config.yaml
head_dim: 32
intermediate_size: 1024
vocab_size: 512
norm: "layernorm"
norm_place: "pre"
init: "trunc"
init_std_o: 0.00493
init_std_up: 0.0221
learning_rate: 0.00417
beta1: 0.95
lr_head: 0.00836
warmup_steps: 200
max_steps: 3271
Each number is 128 + 24 x the weight over its row's rms, rounded and kept within 0 to 255. Layers, rows and columns count from 0. Numbers have three digits each. The size before them is the row's rms in percent of the matrix's.

# layer 2 MLP up, 1024x256, rms 0.135, rows 962-989, columns 0-255
096:167115116145112168169139090095152132118142127100136152136087108123123153112131136131141159113109159120100152139120128154051088141133153173126088138099111176146096140160126110137155110162124121146136129066120117125148149148115135126094145163109133131094137121146120138156096158145119120139129145096164122105133111084160094129133100135091133135137081095079129166115160158120145149171076112148129144157151134123121152111133093128140097101153153150108125119109110103088118151145104107124131125114136121103161148144179109108116094169126103119078121141141156127123123137141147133149087081162097137130114149136138121108144150143123105142147184166131158130114131098108120143125153101112122122124143108141125156079147122113111070081160152140135063128119124161142135168072121147
100:166125153103115163097135093151112085170119112120131111115138151107159176109138175100147141149141119108163117123087099144164126154103128160135102096142111142149115102102126149147129129137141140122169132149103138120174140132147170138129157122166163108144133092140122139133106131134138130121138176133063080161148122102091172132175100123106135099108114127126122140169122111097118129143149151146156144144140113150127156137116123153134178142081133121168116100111104153201130141112107114101085122119106118112107121127148136140106139110158127112141130112084132141094124087080125096180081127125117140086153136131132106141150129081152161126136073152106147112117136128075137086095099166106139153098088099141130101132155103125134081172138143113121145118113113121148148152129110130
095:118069088136121117149132124145154089121097123113135113110137132102109123153094150117122089138115104107133116172161153175122147122084151155122119107107159114122156146142097107091141117163125163118135127139111122125102085155087180087104152108178143093162152133139108119168123083078119110111109132161125140061118155133134136148154131134095110139116149112131140138106122116122104156159145083111122123146106108154117103125139132115144122137151183138116109145100135124127173105124187117117116164162149146096130083191124133130113103127149144154140148113153158091130144134096094144134158128111125113089171133156128123097090175118128147115125121081121103141173098111121133167128143116113086120135116118129122145119119141125169188175113114099130129148098119118180097143154132120
105:144128124107150099148150143117124171101103130125136153159135167144095111118089128148120142095127114115160147102133133112124130138112121139133102149103139138107131121142161106114094168137146107149148147129116127142134177104100195139115146112160092124182104104108149113116144135128173146152127148166124098098164173136127149108146128086117175147097112119068134117112130151149150064143081176116125144138123167130103173145114085151117086124153154164132114113159163126109096153133145116117092114167113125079109126134122138126139134119138136110132168122164076131131145169119150111150109126132133151128117173082112166145109081141136140085129094174164131136152105135069131166119155118133125138138126134112102139171102115135103119136144118090123129134150110169147191137106108131
093:140080144098154123134142139140099128102124123130090150090107110146165122100148114121150118114095122141141135110110154063163109134117116143169115105156137148124146112135149130121150124167104127131105142135102116164153148117144097128208109151140148146119141115148157158159144111140082112132160135136108136107163133144106151090136155146079098102180159185119115110129094150137104128142137142195108131143111148126097127115128136090127129130148149148159096167061162118123163123111156076121113156112099137152097121112160142138148145080105111127180100089167137152151094144093148152124106126122116118125128136115123117099118116128095173136102130086079116121135084113098123148160154177109106113122100127148128148097121127131126128092117147146114115107102099139107163106133134176
102:098108175098126100120150155121138139112168122092175111151117124147085134120090149123126081128096177135122135138140136104106101133109136188130137115087111123102130123158138130134131138164124132109166168145164108087144114167105121120116143179144142123130115105143111111125132118117116123143146175154133107104139127148143057105124104098118162108144125109128091129095163145100131115142123088104146156138169123141128117160148114138145158100100112126171114150123131137079163161076130093164114139137096084129133122126146138127111090087132101150117122102136096082131141126126133167131131113111125088140090185103139132153109108088132124105121153102095180154096115112173136103119113139080082105094116114171127121170168131093145154119121164126123110134151146142139147130099140168
097:158116092087119133108083093121120110131101075115164148122158106148092135086113122133122128170131086125117131158139146139136125124133130129127149078139126149141126161165146136138077136158102171110138157150131148103118145133184108081075163114100132103128131127144104108125147132089099115155112145158080088154131166099168172185120096125133151134135125103133135120160130149149110146131131143116159122144108109120130123151154152059110144102121128164143124070157143114125104155108140097140167140110137162100135128117117145129136098132107080089116168121144087128143141138119108131169173120170098180171148111135117113154090117123146125111142145137145098086146130129137122127117118162128096166106143151096166144148157103110137138114108152157137088142091125134166134115144104144
104:127147140134129128136100106118149094142138107108156127149116151160131103098136149129084160112124144124114128089174141074133129111142120107127158133058155118140143128111120039159143114153122117133116136177167147091118150138142104149075126123124144119176110135122101143156073136099155105135183131121105142110140171151139130169126113132139146136136136159104078127062133137100108086120144113137120135166107117091125156106109115142144112120146149158169165113162178161110138103084117157128160128128113077141131155143129089144123152155144129136148147151125074124153132098122113162102123131129133130132097118122118118108092106136123101139100148109183159101147131127142116126138122149124153115134125080124145145131100068106147093135104166093104164112114098104140143110146112125
102:123139131109095130052130175103110160099132112094128127146139136111152110098102156165149141106172091126103147146153148136136151104093143115162113071057163117104122155111126171085128108140143122162127120181158134159128132159132148150142131150092146088139130132103134146123127169159134097155097159173132124114124104170167126129100145177134102154163141113102122136108138100110151143123157087132109134100120080144113137143116077107105143073110121095136125172111117121167119137060115119126122150127126110110140112136102114131165136133155131120080138154143110153116105118137113136163143125118126159094143146127160146095142147088090106147109136115128099091162085142152126116113089115129137139114162129162153158153165127147161144115124130119132170158136157128129115137137140132
109:120094127154144172106156137117089090136095144114136126144114059088135160109109102146111143146128111130149132121173085139078111124148181127131181132102119148123092114105132151126085174144141152152081175105110125143082155145114116131150136152095098107134136058116135108098116122120142147159089136142140103118121121124176123118169148102125126139103129140128155168159136131126119127138106106132141118125141133138172101133100103111133097122154108152134159153110194146144146131095115096114147103119091094111162104112160150138132140152124142111133134119139098144134112112171111138137139131110111167120096158098110129125161119107120150151135120098126154149115121122121131113077124145141107133125122148108134110110179167141060124154114166176110091098122145141142099079072125145
106:133145114119120099102123130105107077140119098147131117117135126109109111143158113119116131100119130164148140099104165075097106117182138141143129149185164098117119103121149165164117084108101154146081143145151152089112143132131158109129152118104111151159135095090098142134140165106158121103138158136096115117120127142115159155178129121145110117091116151138108146105113154137126134136139096136129108153092158132089073117113106124115097110129153152128111132144119100106103126149143097138109104055116172153133162142124083097117115150167124160122142177167108158134160190139154134105098179142145129122148110125165133128144097154123127165117151096081116129101136120121098151124128133112127132092102100120134068123153103111151172140124137103115147146154194123142124155137120108
102:106120150101092101124096118124141128142097111136160138126128045153126154098146109141140142065149109165107112131155135116151142145158132162096127093074135105154130160115130107143062113156137137145117101145131096125172138119160148165091106095118096116134139122126136146104135157143130130157153155109124127094143126110165112129153112154127164132095088136113157150080140163101157124131115134137141148096151094129083125109092110147150126140168079111104126123130125086110114128151099090108142159091126174136139111175139117156171124170151149158147131101142087126114195131087104112117143135147115130116159173087124130131138148119157169135155155140118106188135137136138119116133123135122139135148104125131130141134149134120098126134083090148117141147096115117139072173125141123
105:134162107131131134114162099119102152128162134082127108129093149107151123103081118141145140132113089145117131114147136138109140136093146126152151141170104119141131079135165122123113140104146129169184128101121138128142132134105131156135151134104119120145153128130094146149134128087159086099094108105163115112145129074108126109098148113180129133089142110142138160144128128091127130155097065104182134139186105095199131115102135139097104160114156138143128136136121068120120161166125100158107123103119106115151112114113137115168101202098143154104189101161117161102143115104141154153123145116120144176110174138127120136139128152103163112134121099132100122159127141074151131137110110116117144158143146152124157137148124099121120136131122131151084089139086148124130150112095145
098:095104081157103161155098123145132153132100145136089100145116119147159160140119140067141105159110130144114095140166127122115162081140105099125122121136111136131148131119137115142183110141110094112160116123139146135131128123153135150106102185126090130113148132125127139147129108141138095130139104115090091124106146138085141146110149154122079143125144126113116150140155145129119119129124106125138148142133108193138160142157100106202107110131176113132142108107143122145112135112132147147140097144098186111159109027100134118117147105149112141138095067146156155117125107128119135146116110139167101132097135144104117087118150136166118132094156118139159134098123081111127156112127142098145105173152159166081137093140119111153125164104105078139150162113149141105151119148131116
104:151132147117113108166083133100103095132099142092079090146118119120137155127137156096123123161128159131123140133130144119147118097120145146117171120100137174137154116101113121087139116126175157139107107135168123108146133131149152163133178147117122129095112148124062096132076160094144121130156167086137147100117144163159108103118084142126130173115163089168111171138143136097138106123136141143134106145142126151103128128140127185124130124079107141170156143112138106120159089144155169136153141129115114155114166122112085151138154138123108124134099133138147167136163182113096117113090126098103136125162166144099109117085063091130175141113099099093124128124097130118148104125108155140143152126155113104120112155165148156150129138129132113121129124147103129160134092078108126
082:142077133126118086152129090127126121109092145141140092106124122092116114111141102145132123087089160128114117140158137120138159128143143157078067142174128120094136115075125125137121101124142114094141162126117125124131122097128126128152127179135117167099118155100122156107145124113150127134105137135177134153106123145124125069107120196179145116111118091095136107149104162109138143113152191140117105210126133093109116107126142126143127138148124108097116110115162158130117083127126127138148131127160137136102126145100160178102116135146129087165122154111140105137137123179139076120109109176135128141100083163137104143159118115114126148110150159081117163149106128112112139130070149108146118165116145146106106116147123123111155090112150101126159162126135127124075148106137142
108:147114112106139118130116118124095136121142154103138162101084178150134135087117129136097123118168136115168136106154156120149136132140122152084127116106163201153170125111100126127121131143113112109126128107080102149176116133120179143087126184126092114147138060121076138108146118132141069117114141145158110136125110139142154147140093122144161161135147108157117109163155117091090125182102093121171154123105164114114164118121107124140121150113099137128131137143138129112119139089129122159079143140127124106124134160100122103120158103084150100144091144157130128126122103084107124119085156137124107172114185126123126118157158165091145131146119126191124147143149125138100169175149133145122129125108154115113122136170126126186127126118102108136105109075109122133134117101130134
106:128167138143099105140143113116157146171071140116107159120117118126110132153141094120131102159123116135131119148137091151143149097149111170080168145151161104132097130114115156173135121125128147114159123167148150117099146123118148126123146144116092143122119127158121135085121102149148148081150122122148110099117184146116152153167087161126150124162165115127108104118112147133126119142118093148186122147099163088145120133074122126096102129123102138143115153183131079054100145105094098156158091133141163126169137113156115103175123147115087126126113100111103141100150162132115143177098155116143139192122116115161115118090103120125133117133142072148125122121117104158079109109129121146154138145101106109141140144115111128133121155106110096149118139144114123128100148159181147
106:122123122161124131146134113144135100131124164118133108108145136162153138158161114134151156160132131143107167140147150160127128100099079090103130100109118114160139092159145097131129111118135138117141146050121112152106118158120102112104121139143092120095125166123127155156099104155127135114114123127116142155124121115149159106130154180136087109133137173156107121174143181116147120130122136131121182113125120126100141161124121095152157130117122107136105125146105106156158134159148125164125104152156112164103148102132128139130088087091141110160094129151059118098131128102095121153128149152187110150096166126164116124095151075100121185112164112082123136136142158134131133120105081119150080086155127130175107090116146143107093093145137131139108153129114107076154113126098127
108:096160123128082125108098141092119109172135138123131136130121127159095143111132156116126135187151147099068095114137161137162150137183144150118102105133106082101107139133080074124112109147168127124119160102122142120138168108123138106073145150089141141091080110107127131132118054170130136118164139136119120107141134106144150111136107170138139138132085140109126106153168133113152054122146135148140150141117099087114152104084118148138107108130136120088101121126112147137131152120138123162117099129142095137127129161123144135135096148101146157155142110143113125101100132132144162130160114154105135085094116126122126114147149110124143160152158168147104076146140123099164087136135134128156147163142108148134090108143149125133119083127167102106137118158113185128122091100149161
116:133119146164117108140117171138112129128098136121114113163106151118125153155121153148165139078175108104100135128095115153176142154111110128113161080082137080123184176155138187159161156130107153083130125134117095124114147135121129094160125157127130113118151100146165130095138082142119112122126146150152107148146133132124086152152132106120129121123132118171145092162124176132119125094141091078117170123111109162076130095126130145126137153142181173138117076115133112151123085118120127108141142133160084116130104118146094121175133121123102127151130122126141109141113138162146174120117105129136140133106143106135137097147090110155150129108153092142146137109128139096174139106097188098118111142108152137141133121174125142116073094091119119117107116123107162145126116169157128
095:121084138090126167135115117102116106119097105121149118123124153129124148129140138148090196148131120139107129123098131147141155143140172087134124119147145171136114131117133141075152170102138136127161168119161112122115175132126123163118096118099135117154127063116128153146150074188131138115095121126096115108142139095145146139089127151124126180119120075115178138138142113093172118118125091175114137124104178125141127186094105103122125165134105132150110154115134138136121130092137104149154099122119092069100143120156126104135134142140138119146167138122112159102110147134135163111124139104129165187105156160133086067129130141113115126115090100084113118124148156102102130106079111124113151122170142128132125129137129121149126155129148107111103153138084142117132153165126082
105:104144145090099132162155152079146122115137121116140144145143081118129134126128109123114117118123134084113107160112142127138133093155115141125141081146113164153105129088144095121159110120137108121092122147138121137140094107141143123116168131136136135161121072125119087174068068146139091136133138128097081120153117155139174129088104096099132103112137148091117142128139144128086150164124149120166132126118136144077115159116203174118083125145155158139152127098121146131143143177109125164137143109133149067124131105153124147108141155078102124177139154124143154128147155156106095133118137131109146111111118143138108114143133125140104136129122098120119173170164149108139168157103120107128140120131156142147143053152133075128121131129159144107181142121137121143150154160123105
102:161134140130095162129146136090113155104131154107103103073134090070138115124117112144161127146127155080136143091144105102099143159150124098155110140149124136124134126138175159120117123160124113174126133174127094116134154075099155148152148157091134159089102122101129171094092132130155071153128118156127127101165133097144164116100094135131107138103189115120112129129128138096143099140122143146136127087148078122141140135085117145131100104171128157134145136092116158128164161142108115141172165139099135136134137086136124158164152142122108091132120110124132151157126146089135136116179162138113135109131151143128170140166117169115130141178097109110086101146129137130081181138153133108124108115153158122131140102156104108123139153156124120161156096107113097134089124137144119
101:096094148115141142075141126138162136140142124153152114154107171112123138149127077109134102119087114143136121119111116144127135181178131168124140137125142085144115128116129159127138147102119102134123131134079140154122139139131174123104175142121144130143153133112135075097114196123081141108161123131137150114149085139122116100112143089179125134114106107101076137129126133149153139133113123124146128121153169130125108135129106104108158146110141156138144119154131126108152167150106130141120073148139122082134117157148134091159166093133122128185127084158112079110123156076145160131160121120150111147138135155144178158120116116143184121120142090129083123119113128111170158168093169122085113136185125148138104100129115080137123113129153106145115108134133117139122118061105135
106:147104130126109122093171104106148137123066127075151130138126130172167104145171108147097133110154130125090113115114120165113133126137168105141143175117166140101121163175165115079127124124122116131152169115147156102148163128196158144113124128114110159116144136121116124113103109152130097181089100089095135104141098121131173156116141140094133087121093107142088122120092140122142148133121125091126141138118153162169097155141111124114085112132128142155149116147127117137149107146112126148138097109158114115156097104122112135133097120089152127174152147108139130125136124087126119112103145122087115162125165134154090139112163136178145100110089116140126120133162147138078133101123112092108145050102099105155135109168116120126100113179118128096117153148138131104113142123139116
105:164153167155109161145106120112138114122069147133136133100107110144118114130123173166109101148138166125122062117097119128170117144132086175143147122147153113105146100132099122165130135111141107100141125156110121162091128125136145118114145125069067113104165119138142166155153151127179092129164149118124114131138152173153126176122143081097155144152133089137135169138140121114119147152115141118142083115106142178144116151126104114141119111115122102144173125095113079113140106124121147130123085201098085156147129110167124104161151140084152132122134123178079117094169134126134133124099132128118079143103116107098114147142138136143106163082122144137120135145108126103107139121100118145152118134124135113134099151147161092118123087109128103154109132141160119102119141131142163
096:121104164122126119090143097115107120095082118132137116176109154142110122157128169136128187146152151133134131133172123132169144153072148166156138117089125147164131203112114115140105138150118148148111169119131093165132109131132138122149114167165130132120107174101149146142098150093117126129132143188135118124105107137113122121131145129168141115170161127110117129150133080124102135158106112094146173084113121107122152147146121120133154149110126146128129123113174113146101105127102165139089095165163139119114138137078131125120143150130107140097090146132124130166161113099130121142142098137098130145142159128143106139116098123124155160099099164163129159131097143108119135165131134122129138096163141122134127165190135103136156094069130111102110095091183133114103115092109173
# layer 2 MLP down (transposed), 1024x256, rms 0.0924, rows 962-988, columns 0-255
104:132135137132143150119137124123101136136116104103171188092132171135118125092127131127097192174145145104109114110151154155123140143148109149177136128088104133131129117138125153151144130111108108120097135131124146100135153110112125138130158138112157090172116110119101110125111163060112146101140115154116104108125154093100156135119165122129159188120143143128097143120119140113154094114111116108126136143118106116101132114148121117138119083118132160111102093085140134120119107081107120143138121076145102151159133064142135105120149112153116056131183150093098137139150111116122091126137133133150165168125098161122138089116098123151113126107143120174131109142118147123123118175138119104102111068128142073098124101068087142095119110106127155134121132139164061130131102130105128
097:137143149155114117058159141123140120153175104103107130106113097084143129117108175128159147135113139121136116105145081078138152123085120142101146087138120141152104135111104117112150149129111133156113132095139128124181084129115145099109185136142142154147091094060127122127123142101129139078140130117116093159129097153114160139177122105122133102128132110081143127149144096150156141117106164128163136142144161150118112115112169126158155100121138121126164162134168085131090106141117141115102129115078125147106133174117138133118159145093129128072145091126152127110127135122150112165102138119148106101131139140180124159124177127118142131155125104138129124117116093092129126098096097118128135110134122127148147126119147076076110126106116117101128137086112103097091084176171128
085:117100102126126107119105103147150108116113139121086136120140102172100149135155156171097128118146092144136148129160163155084105115149137147122141083154136109112134136104108123120130168155126080125107116140085122127141140169118111147110119137109142098107146106119129115111166147096110128149148176175122143127146111165129109160103108165113094130110139137113137145135117151119140130180103114101099117132153102088121128113082154131156136118091122177125127137112143094135142116117096163121092153131108112139103155127160111106128132161122131151104106105117131157118139139137120083129060123155109128112095147052112094162109096164128123119173098111098153166156151151118115097112141150097074110162106130105131127080154087196101108118164138120102130101090153129125176149141145117
102:108109080135149129121137150124117127136108124136119183139160140140107126136126126143085128164103080122118128069074140166115145126126055132154111167115153114128161089214124149145089175114125136157119116156117179110131125107124142132107131129122136132151131143127127125118147157115148146116135147180132133108132129159096157116155086102126133105195116126104105123123145119116171079111215126145148161147161129142115135114159142162134134078095143142122135150133145129086139147151132151126100128110138106122128122125111140136088144130139191131166118107135108131127131159135115156096108100104094128135130148147123109150146146100135097088092111139154097100104151149106132087113131102125171092136136148133128126112092111118140113174117103097140129082110095129124107129114110163
087:108107135129100147158159066126098101112180135120101132144163134161123118172145119119158159152146160164114089120094125136109117139132137144147158131136130120123118108099049119091093163090084112100162096116121126109095101116141125103090121095126133119105151130156162123124113110112105164176114102106152115148106141134160116139135103109113142146102090125161105153078151132117109122120134114091116117173171148124122133121167111156133145138118101133162125085166111095113142156096109154124099096154090141138109112107106088094087116143158105125095118169106107139117115099137129121127137119092129138075136087129124145084146150141109114123126059153160139165169112086155152125103097139148140123124137136109096121138121127128118143124100128117130130125113128135085123185157087119
103:111113174132154104084121130154109120086136131150154130104130117123133118162114132130162101122129142113155150162084089171156111130127098116132134119124136153128132123131144176132153118136112161051111145092136113099114106158104153145058134143121126124182136173166142117186081091136154103112122089116117110176126135151093133101119082167127162107151132167172114117109127098092107097125078100116135148184125120163140146136151124130119160119115144106109115128150166131120138130110117149149122173141129110144108080104124097133083163100157127147104088106142115070136105108144133117153144116121123115118103108108134122110119144152157144133148115144116108118125117129159111131076142101097126127087137121111097110117107113122086168132148115172086130141121156097122106165126143117
101:140148112111158150134152104156123115105152134140164113126111131144162081152152092108130094110123111150086167093100100151131134142156111126116134068132131125133125155129153124114137160134104147147158134097177152116103090066149127119082157099142120121115102113103107109081151129166122127141120149121123160115129141133156099136118069098114139093133120162134153106133138149090105090126125093107129089116120107165103131154117138150128170164115148154127105131119110150122144089102086131120119161120112142154071088082141125123113173139171128115150133117118105077149093142113140110145129179119124132073173122141152107111156119141153094139130111096182169139162164109143113111134108124117116134083162078104110139172139150118101093134118129114123079142130145107117117101136110125
081:123180168113109103144144117149125138175123136098177147134146144166115118166135130112113140087111140093126106103167125107142120100114134122111074120107118140132102131135146143107087119108116122120123100105167136190174136135096101141141132140109112127108079145104108081071100096103170122126144113122114121124137134151163117138128133130014149158149155097111153132102169116156127134153133173137076084114114146132128149160147119135114119141134131118131133094129146122137146157099141131130122163163127112158155101154120160115096077161125143083099119103106117125162089121145158145150156150139165107144151080131116108174119135119090095140105118148120118130125121107127147195136137127136151135109121148145151120142111128124112096133170110112114159107136119141101104126157152137
112:104159120140137109108118153129091165158162144167123126130159128105112100102170141109132149135116091145128111111103133092115136150141087085128130151101141160101129142141131122125096122111100129126132152106091111108139126180149126081113082135154148119149131135141158118126112128103136157141156120088137141118136113150120149120129145103135163081095113148153136085130116145162128087111111147157115088144199139189128130154132130104167124158126109119136150130157146155086148115179145141105120130115172090150135121182107176116167088141124149088123159112133162141145123151091114083152115125120123112120063129137146111148149119123118142100127161157137083161178139117106144092161139142121099116101124125161156111174157114109110136127164085138104132120128156154112163109075137125
097:116175146093141116105172109131149093105114134114129114129101102089146131134161109151143130117133139130127117164124142115111110170118131117126131091118108132108184110118157117105138138128133147145101136132147169137110117121130109138110139116106190136110084116124134119146130122129084098136128120141119124144157152125125141138107116162134154127133095189115157129114134143126123112083122152136146112117188103143132141116103123153120145162107179156114085108150158140082122147148101122104146126130065143153127110132169096114143175122119146143173118131111166102104109099152114066156092116163124150121145124124107159172137119146104080111120133149164180089143123143152106144121121155106083169156127134068082140150084130170104115115154093142164154131107114143110081098140076137
100:132166141147122123147125122111132103161152159095141156135148106094109121135093146149099066185117166120116132085128128125133143120114134132143126110114103123077126131123110135128111171083135121118111119125157112131169151104130150119109153121152077142114093141125184158151128156119090102141091162143142125161133153133086129119090100129129126143122124104091111138100117103161160113143111143099129118134102098119078111114152077095097130120170153128145135129102082163144093123133116122110140114127137173152131101105125113138134157135125103103122140082169135166145157121134136161106149111111127092168141129127151109112131148151094136110149137139107169090148103080058117127135092102150104092131124103103172072151147103157148104136161092119137101111113148157139118098069111145
089:164123127139142140128087106091130132131108147139111140147150104139109106113129128113137140133084114160144117131131151135161156117159127141150129139101138162135116138134148170103164121111154119162097169109142089123146090171069128147156142129160117115115117100133120154160110126125143135185121134157130146151117118122112216128112108142199094099140093114136131113160128111133087168108103144137086144154105128149144142115143146114109132158127138099092136118094136125128105116142124115165149101110065117149194134127131100148169126098108155140124133137126154173158172101076151128170149113154144143081133135118141133106161099126127116102097132117110156120132103132068112078120151116131096089103105136149135129106123092154116115144120141152147111074132132113132117152070129164
091:144157101111148164151115117144128099102126131144153123104164129082163161159137115136107096155157122142154134152148135103140103119113131112136129145111080119123083146108138114112155156112102149118110183165121148088111151126092136094127100141138133087120101129122172147117109147136168150153165171080117101104129117135136126130102104158143121170088151113123117144104124114158124116153093115107134134145081089130148135107113097120117108146137116137115148154076091130193114139119099098123138157122141129130157171113145127101140115138108129116116132163104117144129091155131169096083106152134174167133145140112128135154158083110172111142157157137156134115119102136119091089092137136139177151180115088152096090128153127076124119092113155139153155138094159109105109118083110107
098:115179123132117099125119130122107109132123157127142131110106138092109109135135153145085133070130162091137115144163135187113133155153093124115121122144130156147103123156168122119104111133128162113151138121113117147119166140113128149145154111165130112139132138122141088144119089090121131110147154151168138133100094151145096090147102145117145109140122095152125130128111138103141121116122190139116124114172167159154117151094149135113122116131141128159135141141140115126147122118131140118162122141146092103143124179065112169126104178130101101112103191111163152130143122123165133142114120080088166146127094119134115135096147089061130115107114121117108165160098202103147125123136120131176130077160178154152108131141129114119122082151146161148137119124121145179084118119129169
092:149133084119117084123114100119147137117127117063098109093143125140094133089111130141141144103116147173131134118071109133150135140127118143158148133169096064171167104126134161117090118122115111142096098125138167157148092101107169123137117133121132128130093150113132118115109134096116183104111113129143109138099134088162090094118121105127103112104138108113146131124135122174149121150131145123148160178138132137111105127172160143140108096099132138113133125093145118155081114155097151158143138145089091154126162143119096118142164099119100121100144115156131105143098123144123117089116143123123080077156149079111133122137141139148158137149111090104122145103183159146195081108125098117145097150115115120089143102113123178141124126181111110110139128120114137110098120145100103
083:106133109136133120160123153130189109119135111161130139109156115116096123160178130153099115151126124121099161064153108101122121127130119137113132110144158124130132164109152137135108156132150148111149118115120116117116123111130125118155046116173164068135133151173136141142154155077145101132113106115124153153144105141135114151145121125099127165155095149083132124141134113132169145187123102110113134130122157089130161165155136111123156109136135144152073135126100112131139135103104161156089123151129110132133138117142088092144086168129110149080127130119146079118146080104131156107130131132112142168115124109083171133101092152184155164118151143142079154146108142146138143107110105132130148145121157091134133082124107122140145161116115148117084135160141147091164127125077156
131:160126156128143109117137096119132070114118122126082164064125143110142123095131139137101105156133129116136123140157151108130176148118122155124146132095152156142118154112121110146107143087092110135113127114117103142173079114137091134101143138129110155084153129127130116105116156120130135137131151192134116162144160151092170123094106126147122125157058133149143130153087153099118146134120125121155126121147120118119158122085158130091115129106130131162162122092171119148095149139104122121116138112086083129133115117121098142185140082137099124121082153081135137090163126103109085129144146122124160117103147162110096133122102117092062138185135142106147131140110101127080114136138120114110124131106143129153151098129133127120133141176140147146129123079161147145124165054140141
103:134181125116134126134149156170121089110091130128110108117132135099170147129125088119150174145119102162133120137109121117167190098131136129150162092127073106120125117111091128135164178116083095142140113166108124104104151131085101132108124133122156101130121147105152116166144141148110102126111111133138096161142095108152127133090105086137115129144119134104113128133148122139136082138104124097139143095130158134133117121144127148122156125148198134140149108138127093121153065139083131134114136156108145123134161093140108157181152109144164138139122082131070128120137070140112101090117102146140110122145108134123100124117141112173121148174159119119127136131181113097131112125143110172111095095125116069120182099132093160144120133118115120143127138125171157162098113109114098
089:143132148116110132154116134141096156135128114133117130145105103073135128101138161148114085111128137145145094105106114141151101085177182179097124095111122113127125111101092132114089137153149113099158159140145142111116155125109125154108138092093124105103133088133126110100123153068149140145142147155103138093069087096161113141114101106162138109136122108098115114133081085126119101103094121121134100168104080173138154118127175147103127136133151171095107116118119141106077111090149114135102151104126150122142127120141112154147117183168126132127143114140118137154147120117115129121105094116084163106132077120109123124111108111126135113107115151142156116142135096126092109135125106132148157119070125144101139156122093134170204162160129117091140132123158148146126156168125134
102:145131121110126104116162163116103176110075089131117144143128136159178148121126138089120100075139124151145136137169106123106122114139092126117116097127156106098106126113121182098117156130105141121126133079144113131158090146143103120100111121132140137132090120160146162153169144132115153136117166151105145112108105114115150144179093184110129140100168137137118109121114095139104147104097113134118137155123153112126056131100114134110141149124136092159096111110159108100127169164139128163130150168124178124095100135147138130121137126154144117106167152107126146143123117157117113081144160155113132120136123112145131175107114111118151101107150113139096155120116138109123062118129093151141139160121153115159104125092082149160142105131133084106169130151148091131186174162158151
125:146177137086121138132111126127121136149076131153102104137149133153122141142128120097140147144138129122180119134170161091108132123163128153111118120083117104158150173141106129151093103166134161140119130110140150144144107135171129096102111125116178169145128149146130166130123142090108127141098083141090121151144169086107113147146141150152138148096097125114110092153136082111098145177091121090128139150145112108118099119087120119104122096163124112095112192092105204137156075153151135112146138131145163135104134130087146158103104150147116163103152096111169145114151113156139147151194176126140136130153121158146149141140108105128141176108139135164125108115152142088129104107133133137111144105121151091129107099126135120097167142128129140118149142125136114120158151144158112
111:117141163115151129153116179128105116134153111185098101168107120133165118113116128114109070101124146101094108105149171138115147126128166116137145135137132090121135167136146139128124164092121127158121108173124146114157150195166107162148123113104120138121134099158143126142167127154118150146122086133096136105158121112125133098104142149161149100148142154145114142153089159096118166162125139100136125148153170072105131180125117116134145165148116121119119127152148139101098150170119130135106136135162109114119147114123164168114166130127092095117147105093133124132103091125086166116097112150120110089103146114165102115137113139125099134156096132150123121155095130117078099144098130142112112117159176099097171135131137121136111124158112063140159096106116127080124137158088157
086:109117114133085140146119092136156110143126093165146125093106146104099128120138126118147097137136128134079139107143113158136143051119121117152117089154148132136143105148111137094094116111105133158109097092159145149184101110112135096095108131140095062096128153144126121103135170088111104127131089092106111150117107071155086131166136113116101106140106122114095128180125081114121138101112119084086166145129173150141154141141108120143155087146126124104120156126132120105104157104137129119096132133151125113140137147109160126117111117115096086110166052157112102159131097110129177130124155122089124171126183115133122139141114120110131133137129106121135130148154147108136083119126121110094109104137091127132155120112110154167166107112130129118133132125110122144098117199118147
110:141110165121089128115155135108114131103127089100157134142143144133142107186130109108169084095111143130170106140124123106130121132126131139154119134124114123104102147118140149126135141129151162161146129107125080138109160151165151189120122148133081105099155141153147133142169133084124148169152165147107124114138115156083117189091130139106135132154096123159138112096178162115102093121088143157116131112130141068155155160114146119136124101159112141144123145141107114138085152150133149135118157118122099142129104127141155118132111098137105107102123103127103183145162113094142135121146155147150182167131120138150098142084094148167117143108110137122132073142114098107157124136138118133057137112152154180102111123201109110140121125145161167119136091106134145120119150123133104
093:138155157095114156159145089122095114128138128149075113131116107136168168108142148158118178125170176102094100166131115137128143133105147090127145110173098119109154089133143125139108133135150110104070083148155141119152109122146146080125110086149121081095099132116143146150133140141142124149117147129115151108115113084097127171167137155090120149123126147127148105161160120102162090150140122191115138127115122129101147126141104181098117143129153163089191121124137163117111086142175131124128131102158121113107132094130113122108137116145124103128164144092160146152110178129140116124135099106174161111083131107088104122133131132108113151105121150164174110168130107123097139137148168140165149122099176152117094104132107105115151126129131150132107124142131147100154113112146132
102:116145141103113144115141138147139190132161139118126167139106176126118093145117101105126121141172148167125131115156170066151158109153160125166106094129148125139151109141145127117121117137128132113144150129153110119129122165104141130120104108101138106107102126079103147112170157118130129116096130138130109122095112142127146113063156193130152073114150131171148103139113166129120128154096152128128130123114141111151101143151132125125107115123103116130123133156099148111122127172170101115113142153132156091114112126155164103171161139121068120114153165120167093114138101134143136113144134129148094110126108134154115098098095136149125137092047138121145125154087132142139064146141161115126109094081122157134124135118071109161116085147105121160110119103119087142148128175152140
094:130105083097135134160086141150146123166147115082162160104146103101127118120148140154112117112136130095091128142123085124130124136136118137110146123123100134131115118146132108125139131161120138179108120150094151149149127091131168130101141167137102137164101110134145125138096129133138116109100135137099167143118123117094200111152134145207145150129199121127198130163119096120120094125145155160138110138085112142106189144139124107130132146106109148127172163191075099139152140076110191112124147119145103142092109131129150130136152159116118125128105108125116103084110104125120118109133174153123129136136117133134105090120084115116105085130138127134071099125137151119106130154105093160138117093104104117112124085111124142078095124138145146127124110118141097108128136144101127